config.toml
num_hidden_layers = 10
hidden_size = 128
num_attention_heads = 6
num_key_value_heads = 3
head_dim = 32
intermediate_size = 320
vocab_size = 1088
hidden_act = "swiglu"
norm = "rmsnorm"
norm_place = "pre"
norm_eps = 1e-05
positions = "rope"
rope_theta = 10000.0
rope_fraction = 1.0
qk_norm = true
attn_scale = 0.177
bias = "none"
tie_word_embeddings = true
parallel_block = false
init = "uniform"
init_std_qkv = 0.047
init_std_o = 0.0
init_std_up = 0.047
init_std_down = 0.0
optimizer = "ademamix"
learning_rate = 0.00133
beta1 = 0.9
weight_decay = 0.16
lr_head = 0.00551
warmup_steps = 207
schedule = "wsd"
decay_fraction = 0.693
decay_shape = "linear"
final_lr_fraction = 0.05
batch_tokens = 32768
max_seq_len = 512
doc_mask = true
train_tokens = 131800000
max_steps = 4023
dataset = "wikipedia_en"
Each number is 500 + 40 x the weight over its row's rms, rounded and kept within 0 to 999. Layers, rows and columns count from 0. Numbers have three digits each. The size before them is the row's rms in percent of the matrix's.

# layer 2 MLP up, 320x128, rms 0.11, rows 12-83, columns 0-63
096:461489497536487567515461529508445440491502538470512489488499421466515462495517437533483564501498487467455489433542495512460528451514552540472528492566560441446465452544545460514486508481493449
103:419528473468472468507526483521509508439436519508444507510470560512565485486497524512524456521591476482484529465460532472528442513496544489543444512492453436514474517591452518526528471539486501
094:479491495519486536475493426544536492458529563547472511527506528491522527488476517551470492475436508490511515492447528541525445534551538551565523532435490536502572457455401471533475496436462521
098:480484541543498503461508556511517450464467525458500558478552536467508451549509541534426449440539500554545463404541526540509475379500498494537453443472505476442522472466488499554460461494479404
113:507511564538415455440433483514518387471492499525500546493462449537523490424404525456536547492557457456479468448481457496542531520458482458612442560522486473490456523537574480576518482474498484
105:424471502542435486468517519498453507569469483463550512480520481521455502498440472485549553562517543511485478531514534471510540464589504493515505463486491504567508547571488451508548478437486492
103:442525455514497560594464479379450477568469510557489492495452493447483540543529500411528493537441446487468495536548487471488496495513472540439508460477552508501461554495521532480520511502496476
100:517489445545560482491474520524490483507567508503542489445506465429518504578534492487459512520505492565550466482514527474523498479475512532533463503477485496450508475466526518510530421480462535
099:574486495504496430514480548556524507515479492518533541449504525464493436446552459540587504521567416503481475454479556481480484488489560462524420471527496451570473519501514495474417473465417451
095:490484506498470528449527481455439497539510529580549546519519524446495532477509500470514519438496455461518457528507432490415458506485486477471570564512514561542434468398505473474545503506449469
103:477536493505520462504528444525532496537569469441482498521434506480496523549534480389510518532548460465558473526502483513534509546401450446482561577435516462513495483479504529554521570427485475
097:478550542483553562554433431510456501463507483480497522500495531410469489465529521519490561492525503495442491556448453495502519471476449542517452527544454463433514534462482553509589458453545565
100:520437486481542486471585507529561533523472367487476448561540538486450511512480514506491568468513508500555452369511477577481508444469482491517493487479517417451415502521473469507446537482519516
096:489562508459544511487448518510485489462472522501458496557418492513486493448466549545545529456495486568535504526510408490440617469433562498524557533519493534446507494510496564449521511424506520
099:473550499459508442510511525573470474493503449462461514459436488458534425496511479465554475479616557523500497509430522487526481478456420481505535445457535492499489431485512541546436518525489513
097:511450513488500505491487527550534538572560514499430501470491502466486385419487530535485386472476525478528475555488501581569509513525518573417482511537436444502486527493514472519544464529462482
100:562533521552450504430456460456442547574464563479477425477607491480448437509528526551535547493465517507538548488552510534501488484470514519509532538478553452484437497419429498574444553511553509
105:517431580529517606508520507539509461426517494469460571505524494419507540468465467561520569473452459480519521510526489555500568553533492521503537457484480456519528491528563505514406499586443497
091:517478459423461503468430505537475483538503485438506470523440516529507542506545458458470478505490500526485542510556502545445439501496485483505514514517478610516578590558430494459497491479552462
098:514528570538494553495531498409489467556455497573531446563497559484443565453447509546479503449524537457540529457483493443491579484470421519500554576486529517523498520524467478467430520506496515
097:487532470468513493498518487490584501410472497495445467541455470568431556478524513475541549589528462431506487561466537458454507489512522524457458465455572500534417486429489530475526476517505477
100:527559533491516523519468480520522554482414575472521447548497527549485467547529491527545467539484457542514442523467454471464428521552451478433492476531420480475522469505512527522471436539507567
099:516499503544495446544502385522406509529474530585538500486478539491452516533578513499516492510535495475557505480518551463456557466542510442431538510551506508519561483500530523508487519502459452
090:511512482526476487554486437477460528517469563550455480552464528498559493594491527486499546520523479587538539403544450528490517516499408517557502483486538457472560457528424413485502567411500453
093:494446498539526475478490477482482572485478451560499509483446549504482467429445507521406542468478580539551510600515451525497463439543575477521456497499582486487442519534488509480536495498447507
093:553509511506498447517569513490481522450563458523501504452520487537544518513501473532568438501456560513496436507522495502524485513468514483443491458534549414551468442482421471497430516429565562
098:526558502484526466491522508445493447467534563491482458473493502442636519517507470519442467444442473508458428470458400499584503487493508449461457480582449474467453459488475513587521460471497546
113:456549467441480501534447523462471460528469446496512537483472552495481540565439559504554555440526464564438536497594455504457563554497505433523470528576479494528496473588501478490492481491500529
105:527546517504469511485527439576460496437497472471454517467454484476472526512406521514444526469526537540437483471519541544558500575490533554470539511517464497422554468478514508549502453512543507
104:453487445455542488511509478437470540368568516508484514471544564450423520458510503563500565525466559493549461523484463519518506584504439476486484480470536528494513450501462522456548509566447570
095:507454564411526529422533494499474536514484470512495541480500565498490532460505507523480469477531515597528493521559412493528562594478512507516540504503488512459488532545580487536612505469431564
101:543438496558470481489445471556566491498538459472436479552488534489547503405533554411495479553451454524450516496542478517486481513541526537495574560508488542506573535509487549491535551417483466
101:498461522504478542480452490520498540471479507576498476564576466488505453414401511493471511419532542539481473435566572512547576546521551545525461440458510499492490496442441529440495423512431469
096:524550455550499533504485478494437461475506492468541531501499447497494507536488602468486610448519464518485550502577527547506459500517507541519489488512444461559542483486476497475592467491542496
106:459553480534494532420542520538415485523503533564510483488476528497520554493394459510558537536495516493497566564441460472525480478478537514630466519518423494418529514499513517505493501522540552
103:468534539548514499498462534418564473506480510454516419510535493476459491530545531459443502493494502472628500556511506464571446500451495462478476415501543481508511503532505505545543511521497529
105:522416492480516536553488501498544497484452466542457475500523507502486524570552461531411512478578509496460523567513505510512557500553516521548506512526509533545475497463489444422502498529505584
098:561510532448523469527556506501490551436476529419530489543567443552462516508453522508531483527537584473527532512440545496444515554552599453454534445516515457515489459454482442521460480524533465
095:469611404476463507538472500576529526471509477444476421522524453531518494479488550469465476529453481508433570489496578507486545445487475624463520497523430522459537478491468590563511521506466516
096:471482468590487492409522530472512493549446552463463475468442507451478550451529500496483532485436386527537456530507544491501476511509429483521547494554511441492463455477501488542496544549483543
104:498515519504451571480536467519517546466501485423550498540548483521473453426495479463505467399543500473508414574487486432519537511485541549478454495495484489517520564543537584562539505548459554
099:550486443492618507535449535507556503505506452513508531508438448462491470551428530459504486470511503529515513502516526549558532474552587429483489464496559458548551502454473532510492586529508490
106:475518534450511441463471499469480521513470454441444544441555462523471528467506465520516488530474541497452440444512535510493504476537541405442455497475575495554454547522450501470509457505530498
103:498406486512449537523455513539450492535553448505481522497494545493496495460449568526543495430445556442469503478481529488504470519493510562482415457487535529491461512567482561526455537442514450
096:490432473468514519540539486508470439389482482523468507544474507516506531546554502512505488458495464558553488508438437531557479565502452439534509490528427568516569481475563494592493466469517452
089:507562497488460514512511567432508590510451483442474461536557611494530511532473503494500521530431498512443494503429512472516419501543446479488481545528507472483465532482444517543527492582556559
094:503487498544504463481548508499491504498516502479522487467519507489496526522479504517585484517449527461604468550552530445509442538497457551550503481532461530473490538541481565429478439493461474
093:475487468455475556505460467527413486470512561390490545466559482486553464543473569482587521506494409463449552481502511461531493542523568404462448503537504490457441464534441473515490454595440501
099:496602546492490514490470513444532557517441500537469575472523487484515503572489501459424541473545570570546474512521540524498505487540492502467469477472439462514592480431485535475501501462498508
103:518496567549513437576580495475558471478451435502571503413484527460478541492473487464615517540512464494472518446530465550453490487499466528508488470553511545506529492490513519556485471516457484
108:477469433460543479504513484458498500436497450380520472489458534546469478521548487569498458560413578417487497478471513530464539462513486548547519455504544494438519450467531493466418483491474513
098:575437438488550558519513510480500507556450522518432499514554549471553521489526506480525416445449428478487550464507553604467541493522531477507561521457455483563575470511456478506514516478502495
106:419479430513488502504539496517521456486452525539497501525438458531511423423489475488484461471464438558557465575392513446498541418479457540498468488496499559456561537486551583469513439501473456
102:567600436478455471467565450507488516445433506411562512472459465491529520519472533494438501514473474616537502545517517499548499448494553505507475541512563512455472533515494434479515523509498542
106:516483449500549493428479520516539502473486491527478461458542423555493491490469502496531498534514444452430493527441513465513511507505444488508463551514539565515523515498492551553395535483507459
096:529506418519449530539497518473465527440474538505467452519545475505508548517429437500472549552518471489567469473459493485523505466511481462447517511428509528511503484545487469456495473474471466
105:504468530521561503533500434542548538542509489497535492446508523512526453495570510482362424411557529511537487509517474433504482474437506487543483556480479598441539502423442501500515472502520434
105:502530506482478606516537455523468464477479525480573527451487484572500562514502490462458526464531577480463429515457516521540504445437556512454533488487522524489539513478458518543515478497522558
098:490520539459520465541513518485569541512486558563449520472437549431468443490529460513494473484485446520512529529507486515450568522607467480483467454555477457534517536435477502523533531541445501
102:517536479455526444509485583512502537502478516548468516471460475484456478452522504483531546551481542496445537449497537411466489506529397520506520527468454520487469493454484604542517536556538479
096:497496511520405498483486480538511446482551544516498534454517514476472496515537497466497561512520388522512495560493536524456630483604416542466484438551515522510478529525499525400491531531567461
100:526434466507499499491522525464483467467542509497447519467484546449428542547519553525562514432560446551551492517536414476503570564490561492424516590501468503450499414521457497584532537439589530
094:476482491415482410501498530629535441464447471512461518478462497510471447478482515500519503528496444598471545513474515527503505550484469485476436473505509493569447483452557548428527500562496492
099:493461559439533449511457480507564535522525532468538541438496576489525469510498501440488527460513527520551519550567482539477478538567505514533390527472521462498615583537490480486504498539481598
094:506474493530487514424502487483499466496531424517546495499521492538471459550499514475455459519564475427498433536401449392520513492573534521439441460480565507467489473467461449500479528478460447
106:442449507505482499505518519426481444580469523437456478533528550476490499472462453497456490549511505482470524430523473511519476537485438483514467491540558572451503477508539555503505458541510466
104:483531511462496529507504494446478550505456510528545513470455555442488535492475508499507487483473454509402505450542519526534515519541503532530543575469507463500565487471483463519562510521515559
099:520537499487506498561519505541490409465545533424389471548437506520460517463504407477396492497519544463567515481487537512525463461482508539497553510454520488572514486490537506446445460502516458
096:520531531530459506496528519459482479495487446513496477494467479468618499537517520588531515530530462578484470583490444504519488478419540540539460535505550433552505487499473479427475530486492521
106:497556447480555528517552536511437471483537483485572453549518520460450465449485478452437499469562483533480503496503506508509466532481531440474538553454500486524491458452531538465534513448415508
098:505592609472490511513481504419570519524531488463476494537485503514495491498511440513551561463553549474564451432430548462448471462553533486595577537481437463454488492532489542523407459505454564
102:478418491479489540554510490482495501545463451499534476424557406470485519507520504486504523484502538585566473487424468493497467533483578470530500484485490510511453471427492575448560436504525500
# layer 2 MLP down (transposed), 320x128, rms 0.101, rows 12-82, columns 0-63
098:480457479472523457467495508557529509545507470593500478481540534530460478532469528516508482515551543495479476474469427497499468441480481487510485478463496454538532519477547482510536435524510494
095:443522513502489543528522556406544494444511600556495558468558536482507473475483556550494511487566535520473473462473463590508450483493508467530496562476530500522500482520482480410555512501498526
092:512482567541544499607466488508511530534541502526546410500506489474434581469584509486529461485498455416502533520428571541489544487469518463527454438501459501495495462521481469497516507445533496
102:407497448466544448475470598473481563602498531427485439550481525486514584449468514552475492492411508446485483518537498526520509552494570439475415513503480468504430441467527425514571513515462455
102:555470486574490549536493524472482551532469547558543546495533502519563568578538514480509524523496493464551470481466537486496492495518553521420481542528441447454493468532487582487503520396466528
105:441509444464468464465583566460493558492491464503440556506464545496455491630551482550529483440529490495483483453562437482437551504524500469533531504472558554491552520546442535445502555455518517
099:425521441490487589490518468469454438552512513469441440479444562450486497549547451436504522487458459532485481476464503440475481456528489545480426565512525493437510504495492454588556561520479427
101:499511440569499454448521439490479449518492521527483474466421498533485439498533451484488495449524540493535483513506536465521536488565519549466488446487496505423543493427531494485481489517500549
098:517463438515560494500556591507532474559549452482522433492519522544494486550486469553485460477558497527503429527488465441506503494474480566535454443468509529499432467438515515462415523572471522
086:443540480519489495499501573460517476567599469597527511534498502495529520486472507494515499497511504445441488535486506511421500508519500515474523507444467481519527546485488503458505457497467496
104:518498472463494523522494497437470559595548456491478530515506516442496500485480469512515495502459493403526545519513525521560476608470498475517465444521559478527483492547485507509459503526439512
092:503414495461434593532549548523456527564382475539526518516473440567523579506484495547482433497483537536491493547518497529506428428514511523458557504513489523541470522471484475491494543516510504
104:464505472563470495485520480476474512549433487447525553539461562442524503531482566519523486563498528524438511509506489530519501454458455551494492492527492554506524497471476534472436604455517564
097:473526465484515522540401469522474497460536527562480551537447514451534469440522612480473477499423488550495523531459563524489508533432480488509480512488543557549441477428531530498520525456511477
101:513556465487488441503452476528477502559496427532483495442504481564504458479485504530463473486588546493548491491461523459492498546479475453491472442556566498511510482617586493527449559528470498
098:477505528577472461529521444475455483505467468542462613583535487504511556476529445572526487441534523509506535501516469460519481532463460533525510483469430534462465448474475515444503507495437493
102:499491532514484461450468530473495540585478564494450472480532466493520440519458430461530499501555537503496480531518507443502540512489548542451449553478479425548548442522469538475514499565497466
104:453490474511521473474516522477506518514483473485545467570556492464482474559480595479476613402518431544550444411465455472517505511460485508460466507507526496526499503519518554487425506539555581
096:533467481462492474448490493562491497385522567488465484504431528454484517502573455496517404486445535503486488529556499518474485481548465557450524493551533553477515448529543528438484501451529485
098:427512602487429515505486507478439529508460552516498501542509487533471499489471466555486615529509498453553542581480488550601498539487468529536523438490526549524513471495561517447475419522515448
099:457513504547469534505473478494557523545487562488483520521487532509485536465503557477424453527519518534526528459515536474485507453444579554492520470471464510479493594451503499592476540564530472
102:503535497483502507556481472538505520528538516563528497512513514549536512493596532482402529546501476558455451488498494482496523521463502420456480610555482431475533482528508549488493497510426566
100:476515421473478587497458505513480525464444463521457517523547523484484544519491543555487497547478525571523520538483478485442505539485456399553563466535553488519504490478480456436583517528551507
093:522563487477533515524507466474478581541451483536454494503515468421489557474497462490538446537484479438534471535439472474465477467443433494529516448505471544502585518500575562475515576538481514
100:619458500524514567508482474492570535492595487519494481519471464477514533559533567455454532518457490506532480450528486495434545512503477453501521548527526455438524523417447514517467538470515413
095:484505522516544509483485508603454449499466521516480505506482547508494444489495456570550542537507505507476548492429540497448484529478526476497454481523524552588509506516447529492535495533423477
101:513483481446451544442515536500492521487495473464488525508532515508479484524467559582512509494488506530508516528559447555550456539483463541455556436436543440503539512502477479490533571493526528
102:507508493449489450537495524537536542471450549555501540553495556429510516491441478523522521453492502495444523485511470510506468561487538427517447505498418466553468537549535513536562496491445474
099:448483543491543505568475475518489515416487458472428420469500482442538460533498469510506490444501530491479552511429502520535484475509466391492497461479504496455476510504489566527413514516472519
107:580481553508523509512512515483512544467493490509480524490558506492479458483520486547469452434573483498596429565483480549451464527484496477530486550484474520497521532562456523499546500575460500
096:462524570482571512469491432426501497482476523496434512503461387524479513481496508505492449477488529480591500529485527485561486454584477453471494494456497523477419535555476536471491477423482533
102:561498465535487508524524481538487543572502538521409511524569448478501472488499502455449520462513504457532469486562565519512560603566478562483563559458461461401461525450513490490459516540412474
100:494580479503538467530493555494465584554515541430449501489491446532501510479511530540516506552558467518449455498484457441490498512494476471548510498525527514514465507511523501517510507530521522
100:515466459450488440474463462563499469536438455503509534505463485509508447472469419519511468514538490425554440475547534499500484462572492524476462564543482486519485519554576490499526548550475513
105:497510415501502514529572453552536511502482470514529492608444558478487479586459558506496458507491466466551487487555493600460461516469508507499483451458446534490504521474531440502530565595528558
104:472513538507472467414475447556501562495476542505487535356470600511531494519516464517537512493454471540479457543445521429493535527541526489576481550521478479578508500521469524506500513577475513
102:461572553439544510504580544449535519433463473556483516504476433456463503538529487450531484518489460562546477397454532563504425510522538476492555491566512515443498483521500501500505554488496532
100:410508444487509489526541493574507504444493532506533480549585510496570504579479548460490541524542504481436561472483525502493504506482411457487566533497477480456496542506497484509495518515586507
092:533471452453559521519445498540407587459521502442480472537488429523524560557507506464495449498505459534410538501450521558448512485547487473484522469506513483526481498493502586563486539469431487
098:548524513530507612534505565493504440551449536485463520614524489429406491486519519503506483443497475443459567480499527480443473512446494467456501461530448500478500524479477561564595449517478517
104:516466453487492531515467455521482545539486502445474495522469439513507564446433530531461480427454528499444521479520504490517433466504430581462453474519487479434553537473465462504445500491466578
102:539444473509517541512549604528546452494579505483522490435512485474533554537462518458596476460546527531473509455461483500461494481437487526547507488497428510455533455523512515432494476455566478
104:473490511426548433593438491534565503519408496486503552523536525454486491533520454572429516475518496568457518516533606504558478440483478506519500459533560498481418546457507524523500541471543561
098:497448555460435562530484510548482497536490494532516557476514502474516561501464474506498473437478522487558443483517548606527496539499508495509500485510427464558535449433480552545459432540484433
095:442435538510509504567454463544466529543474487574493480447529485425524470468496423542488412483539503439571495530443480507533443520533439450529494472484491452481528547500541474549446457546506563
093:528495475485534516462532574508501485438483509512539575440544496459489494505500533495484601571484501524504527505519541519500491493391451520521406462495463485515521473444469403443535508469581548
099:564499494521495407475450541479512501460542491600488579445449466500482460420467524497543543422475504523532485488453442514448489518525482538540507446459567470448499530590515512465466495448470525
095:500451433551520501518451460529526454454471511545557499518482430497512531516510507475503484510496494500417515466490567504466558460487497485461549523482442483456471462494518439440515496560551516
098:468484509443517466520570556544512513469547515487500491570466432413517431451521576523530462564485500520565520493532467455499499487436468464531430548471483484502487470543539472520412540516500467
092:487518518532534404478476482441534529506526459547532466462489565542488516534466480480472552505537489493435449533502398483475541447563509538523520485543490506497508483455496549559438470456464454
104:517419502506482504420517472488443444511486571480589519432487512573523486542564520552511538507447493494534541507460522471391454554557497465485507543538534504501547482506502448505449497459496476
101:507501472538569551471500544476490533512510474456490456489474472455572461583516475497511461524442579547469502504452595450430534487483531454592446539449485445552537507485526472483582471498520508
108:521477490530470463541500534457457498511457444540502526491534509521482531517550538494484509487520516473430508466542503439486490480451538569561421529522466585501447450504539492524552426462491507
102:521448538451454516449502480469477459508576493558485542523522517454493468462476598478490450472497511486405480417505437513461551519491486493509501488465524490502471447494454563458593573515509463
108:423474511491488532482524407579519480578488568470530491553524510437548451415450463523479484558443492507514468561535501512496534537520549516499531481480500519528473503541515546475545534503550504
100:457509474509550417463497484480466449541514447571447465518494573521489537499435529543505548499492550506435512515532522510460567476449508497480517513511482479511503492464493501469473466477611537
103:554518479464515493506541549499497447549499457508552518477448506533523441489545471534495503602514495486506512533545476549562482526501526564505504440473502558475472466429490536455541555588546497
101:482492500503462476570484484485498508506559460512504469457492551494453541449552463484543561436514450510453471534510427472470436544541510530554579462480434538504396445431519495519415485533530442
101:616530496502498512531541526502454480522489560430452450456477513464503433508495475509462521536552520537430546467500516606520568558458518524485493465474493501494495487595448490563496496513527419
099:474477505498512436477529469574539511497495557550559468536546568491501492497529491463442524515492464471484508536467480585522566511606446554459456499472424495544551500495501518460478493517522480
101:551600520473448490541482482574522439469479506481464532521507472527493482520527492517479510551468435483532524507447509535547542532514516503581496535542562522467487497482471494486511646491533472
102:594382519532506535557515518493557409518475501486495480532509482498489494550537538538453563487511418441557550515556479503487480535513473431522513499547464515521448491536456557493506516454531487
100:529522495564487543456434473503518505495471431569511505503550513460486482526483599471465452495452552457509434446517469513523459541422552456412528436478492441494515560518471505463511420524456563
102:387502470413512394450525536498497506480546577479496498551479452475636470490528470412476464553507483500499532469521465475424501456481458546573405567467569460526445531486507518504506540544434427
095:528541478474514435445527476519558485530468462441459542499467461581481450515466458545478502464519506532455562556497462509483490555523561478536482471484535534546501546552480497535502501478546492
095:483446470469456516517436511469502513497560532555478548481517495452514518495500486500478568502480493547434534467489452454488454490491511443506510520451523448469593421568510559459507506499498460
105:500520478469486511594525540563417478455496544533520455505547559488497533537501447448514511505583438501501532482503475556538481504511493562507483546517480494453530505549482455395507512507488498
100:553545550571541546542503415467477493477498477420502462517476523498460445523521478463498441488513530512496505494444542489510498506477544460539527446578491449433508487492533537490454465503428392
100:540478522507443507495538539404520547473599450530590456464485405515478516565563594467529480484525518579468470525501555464469487508442469575493483548447495524532575540457484503421448438463517532
107:449456454481576547481528548486489534524484492503415537460458464430570556450543516508470490507501504500522478479536442484491502504469525498512506484476579476485492504409478479522555458523538476
100:459563498558527502557421469530504541521533447529582555463427495542510523479469454514456503458479478519531528487506563512500512542516534456522502508507530498498486453503518529560469430431448503
# layer 2 MLP gate, 320x128, rms 0.113, rows 13-83, columns 0-63
105:545527508525433524456535501537537418484485493446476499557501567512444486556530445469534453499563459461462479434495510459492438497551518539551539577471433530543567546529438438447493518587519496
095:486507496550486532463509508516440505474392513526447478497499486498472479463550396546402526479425421498539521453546568487520500565544502512480506493437447515462503540509488497445504479467474507
101:564504428465466514561532505542526491505567407459454473496482531532546485430484515448483489508531560605524486528529457547546549548524467544547599442508560521558496474505467511485442526468451543
103:452514587481467438485476501516464394491411480478511587576490505534494491502465504514449506439591509493523499501473463577569496520513471508612524520469546496491547501454549473509536533496523510
103:518490535507584477529490444512463497484549498520449521501542516503527547512568504490459501512506446515529495507531525512479508563461566575529503427516575444498439518487465432477533523487437497
101:478510464523587504525560511506517517534522447497453529557478544512502590543534491533551539515457518504484488451517503538537532414510535452469490522486554509502552504468498450502485514446471491
099:430490521501405557534574533441467513460459481528560491548491487498452530480511511541474529532507458513476469502477414489468469539447509458507573501495521561436476497496518528615483484437480508
098:456561573568470516518451448495520476505524423587476434568428494509528577510506487486479493533500562437521571526512426515504483504603504507516555569502481542445505522495459463483513441446494533
102:520495558525438480522495554477480532556436476526551443554519469495476533478531558427441497488462470443491441534528468511434533475491508519476550528482485486479519549475466525510459516557478472
099:531520525463481489465507515593538512553465505445457492491525394452537483483503539475532514511528460493526482481433496484440515477468483488531540471507536445441513449552537502462536510576542572
105:512464482438533488494415487482551517453474492470522473483522466512621522505495502427479452541439535555496564520512476514485472496507514465546491504466555550505556547517507481509531522514487449
102:491517468464494474487546506503476459485458502406454514467546473482543466459417438499497466497442483507450535527527478561481449532524491593548504566473417525499485505565532519541541472557468545
099:478542499469589452534537556454518502443448540448526470539474458443470458493617437455535497493434495506560473480447500535533492493523482553475500480529508480549555539525449501533452498486519514
101:446535499459554460454566565565394531501508457492481544514455463481466493524534410396521514466507522506521451492502540471497537440458486439517527481497453578511494423479493538491476508492508522
095:448476502539516446502469471464585516502502514519525572477529551488598532488550495482539498429580471438430568502483509467463526519472502421477477503432575575545491473585461465441487479545497482
103:482463484484529511550537569503534524486501471458481530524530426445603485466478474510518635514490464565434478489530553541510555516512481493494531500541520487440452493497481534439558469492474542
103:497506549528481429469460488438472507519539531504514548446510508512576500506510459542445464556616463567489519492539509443604455570531510495519466445489500470513496510553440475515535497503445417
092:479541513576484505491554463539507511521490449543496530523465499537490515525522505504586491446499543540517525533464487516515527438462488583507443491508533549416547427456409495470467538538445500
098:469451468430502484521537439520502553501508434508572516517571426464519493480472493461421533484516481573432492559507465579528509581543476509481527524466503538527497485491519456489487437488507488
099:516508522526495517503534546576474532427453439511507465514519455487516574499509581462524559528507458491557593557539529524482550491496507507597515558450523570550482486470469581484541484479563501
101:445579507525454412534608535495481526461527467558451525465512512470499570474473503504499522496483519464556524486509381526532516539566485505488516563546459529484426445528529521487495472463517509
102:600537506448529509580522532464503492565495501533523467570518470461486443473485502555544406468548477466519477447536461475550429505438501538491508499497503485530530496453424456490420529476521526
094:531546468537470433542551469469431498492557543456486488508494530553466503536505449549462512495476498547556482453530566502522485445502466453509492493563466445541530498464434507555457527476454493
095:531482494506491517518489543584558434494463548483426492473442455589511490455482497435451499569475419455498522599518420532480489520563457477482596510514520507524431481456431479563505532498504513
090:488515522506532464462466552486520428454447479508486525492482533517562413502569520518449578462465447520510482504495504517443454516446572455506498508457484526536481460520453533477468525469593444
098:482449569483467509537475492451528434482540470488529516441533445506480529490525567432558571478475504540523570543551502516437528537490499548495502501445539490528517432577438531552552460502483465
108:502575482457483512457552539525515462501472505520517563539406511497475475585476499508513584532492523454422505527521451544515545533506469495428472500503509545504512474509490530471505496506414513
101:481547497492485484542532518502532531478546574438458498541596465480531505554529554528476520440512518513521537501575510559501546579439384498519471488459418494540536445456549542488464477524514506
108:476508536484476527470580515505514475525530506493502574452526492552448534537543533497496498499554505481560450541486484565538463492424509509508501486504549509537471516487497419485430602520512500
099:518430519531440464496524563486453574503464460490544469484509539491497491522531483526500539489516461528587488429564467522468531575464476445474538498525496571594551522508516491531523464445470456
109:515452434422529498463571529427524514453450443502518543454565508483580532458525471491558473530500537507535568439490442570485496490479539423569462494443499525548530478517491462462508450448497485
098:447513514518475481512526485499463497549477477435534499539489409505497487437486452480513496563600464472566574461563490552495509587501492572516495462525538554543538517484467460483500488508520410
098:518472484490548464430460497467440499521458505431581494475478496500518466486505517519454557465541462456509443464536454508567509550513522524459491456502467539445456473522510498498448509472441528
105:473464563522491457426503617519446472466474471503494421494512523538456421493492486443510565483498493538511550500479537519487470512513516494515444552486446467548480573498532497552429419506495534
105:540478483541469485530488523499433497507424437477565527516527481543512591456492466475527490462527467502450520555502498524533461501465499535540548500453519438469516490514527400477473431558553561
105:521468498435492576530523539420566486558500457476562512503528456463489467510427537546438472505455456526438403498578498518532541520508559435497497508565554507567491545455520486495485463485507538
096:477510495511488448478480464428474495549544474472560456431519438508559512512450558502497556608478482530442553524536488517445467500476473499445472484554566478554480482533481509544565471496494548
093:520445487444444459452472497503444458583525578523501493461512469519490513532566533531503493471488496539540492470493434500511507517558437533519405518511488445457458466531381462528520462503432445
094:511506474499463550494549528534457481507503510483518436528490460490432484493496542508450523429413572535536570553455499520473546483467470434486555453444457496450482497438481481452519472466485505
105:506546495525469527467581477466472478478489471395471483499500439585506536518442525466518449502493482574508493478505492545480496556508499458512530419477553491468513463493488466476520519515467490
098:531536552537561468487491458498465483439566472437483512524468474497487457495520508476469521441431461509509581533524505461577518471575490494468504599511489485449495470532493479561455515490546531
106:449459522553468528462537514489536477471463465528542591537434454510501539471486484464501483466592524550561511555487450455485498516543510576537520500474504491461505457504516487471511564559455464
102:509514535512442490584494537533484504537495445468440447450448493449507499499456488460459556480419452555487493507442427523520372502495510467504448474525456477568494455460410479523517463496515465
092:504499489538467498502553501526528454491493522537502501452584521490527503469473572494469509430434513448473549544496491512511440494472473440472505502459458539530497459469456446454407423461512517
094:487500420479518532482553500518496495511456478499539583421477506524526538505458534429485527505459399454521565540459495530468438555514487427439517490455498605488505431509486457549447511516504470
098:545482455523494494486500498556543510514454494525496480568486450520489493507483473524479535515567468507532504512480419525462555437491499511553540527494538560477550536508463472429490496510435554
097:502442537440455442480562491472487461449599528486504496495538446463505443483466514480511474444537430485485533524522478562539539417539476497413404452543564519456517490516534448446479456555497519
094:523467494403475440542363456495457443518447573488498522489511550484447469492434502513465472553512535496498468493442449447462498406456469493613500463529444576485488432507530543466472466513473505
102:501451587543516471511568524469501495475632479496551574485399572479469512540538440440493502466469509515466541538525459544528458497477470561498480518491496543575498491548456533494491457471458477
107:428455546487546421519510505483495507487508427490559471457525473546530495555547480463499490527471507494588491556533455524465468510519491549464430500546464544482473515521431473486438473458532545
096:466471518499546502516561537462485517488443477542522507489503489505526467563561441547511581504443537503504505556485415532497500473505474504509563482467551474480473485466483536445523496526472420
108:496542472462516444504558515535547399483528458477597556510538473538532533521528513463481541531523502459489506507519454547520538531499489448495454512537525519511594516491394562468531506526442524
109:459535469468473469491565471509483545495519519471477469453496487589460531559569544499466452467555526487469458569489462475485553541557470458489536448488471533517413513503489526583539419543523525
097:482496470493542521486565541396476510473498490490556499469460508475503515454422519498481546438510460447504514510591473548482448440401493482443542445564553581539472480497513520467466398569511505
096:457491448519519452531537497492490565547456492572519529510472443488522491500613483515479545446485555482492506500447510574464487433481544541492552458518561486539506498529567497485560507615530481
100:503562562458481495599452490498523536447439519494496489514501478468459535445483558378438545459466501491514510476528449527513531582544422493509486526515471497469487481519503522441567512477530560
100:549549498474513454525544499481555591497558494506473508558524524509462429505548457471526518552447496459515568549540510507574529566483445508460455581533472473522523481498519517491440433487473469
101:531441534492409438501515522555491473508490505445505518480404560559490456498452466450512438491439574508480507507463445463554511507461522632471469448410426492497485527490548486564496505476564494
099:471471496517516488510475500434511512480522445482469462586440577489540517493521442469482420483486539518469557545465415507546463451431504526528529517520482510562502445493460456492461462468502567
105:531516575441479567464558566471526530555564485439522538512519551518460535460492489514491441448457486528471522451503468631499535491501491549471522530492586593506478520476489471502509437509560428
101:489520505445519503469574567484449478530476433491543465484552486529463518530575549529456509458467519479518455451502440492475574446547575473503506486447529575446588493449486505527531468538505462
102:482564528581599499563567504461438416525439518480476415464442606513450487561513551487481488549543474551499480543499511500489546508537441496493441515494553436460493461491487510481488557529540510
096:553456524463493449471611475516553521493510546435488462492468512528400523468519447508575502464522511537490507473488486529498535466461469480539475566521423505533551437572529449506494473487571576
094:468513519501539444513556489538448483399476499432449568542470445486463616441571453517547522545496539478546438458533517515516559454527522447457511515454474517498479507515454587468477521494452506
110:432535502401491496478547569530461529536498394440460485539496493517552456512525453462536454537557420475485427470522459471528556566477514443463541511463515562475527457467510455478486518528505498
101:532550518507519438554557579549466497538532522483471436514513594485491546506544466474462522497435524523512441514484466530532604584465468501498587476513430557511557530488499495562489558578518499
101:526448533518454417538550517498502501532489530498485444482393552489464531487538508426478477555486522452561460490579481470461482426451526452455546485426526518570547500478478469510502534525503463
098:437483583506527470547513500479464480459427536531476473482468552496492520487522491477462432398499525598478500520471536473468528519525455530484516400561455579585468455541558512471499469524471541
101:504468510524518514529573503496458526566478400529580471492531492541511497492390538496503495502466513474521588520516514480463494449504492508537491512510532521544539523438510508476506556411487480
096:488542458566489550518517516483470578477461453529511518559494479496434488464495505447476479509433469572546439548504510502485486519445476545470514515559492512564504536535458484575510440500517469
097:535482497487539490517464498544509490514504487511453504493486453456572496457505435450498462535482440473475468545467478474578436423495491496462566492448507476523528509504442437539442467484448504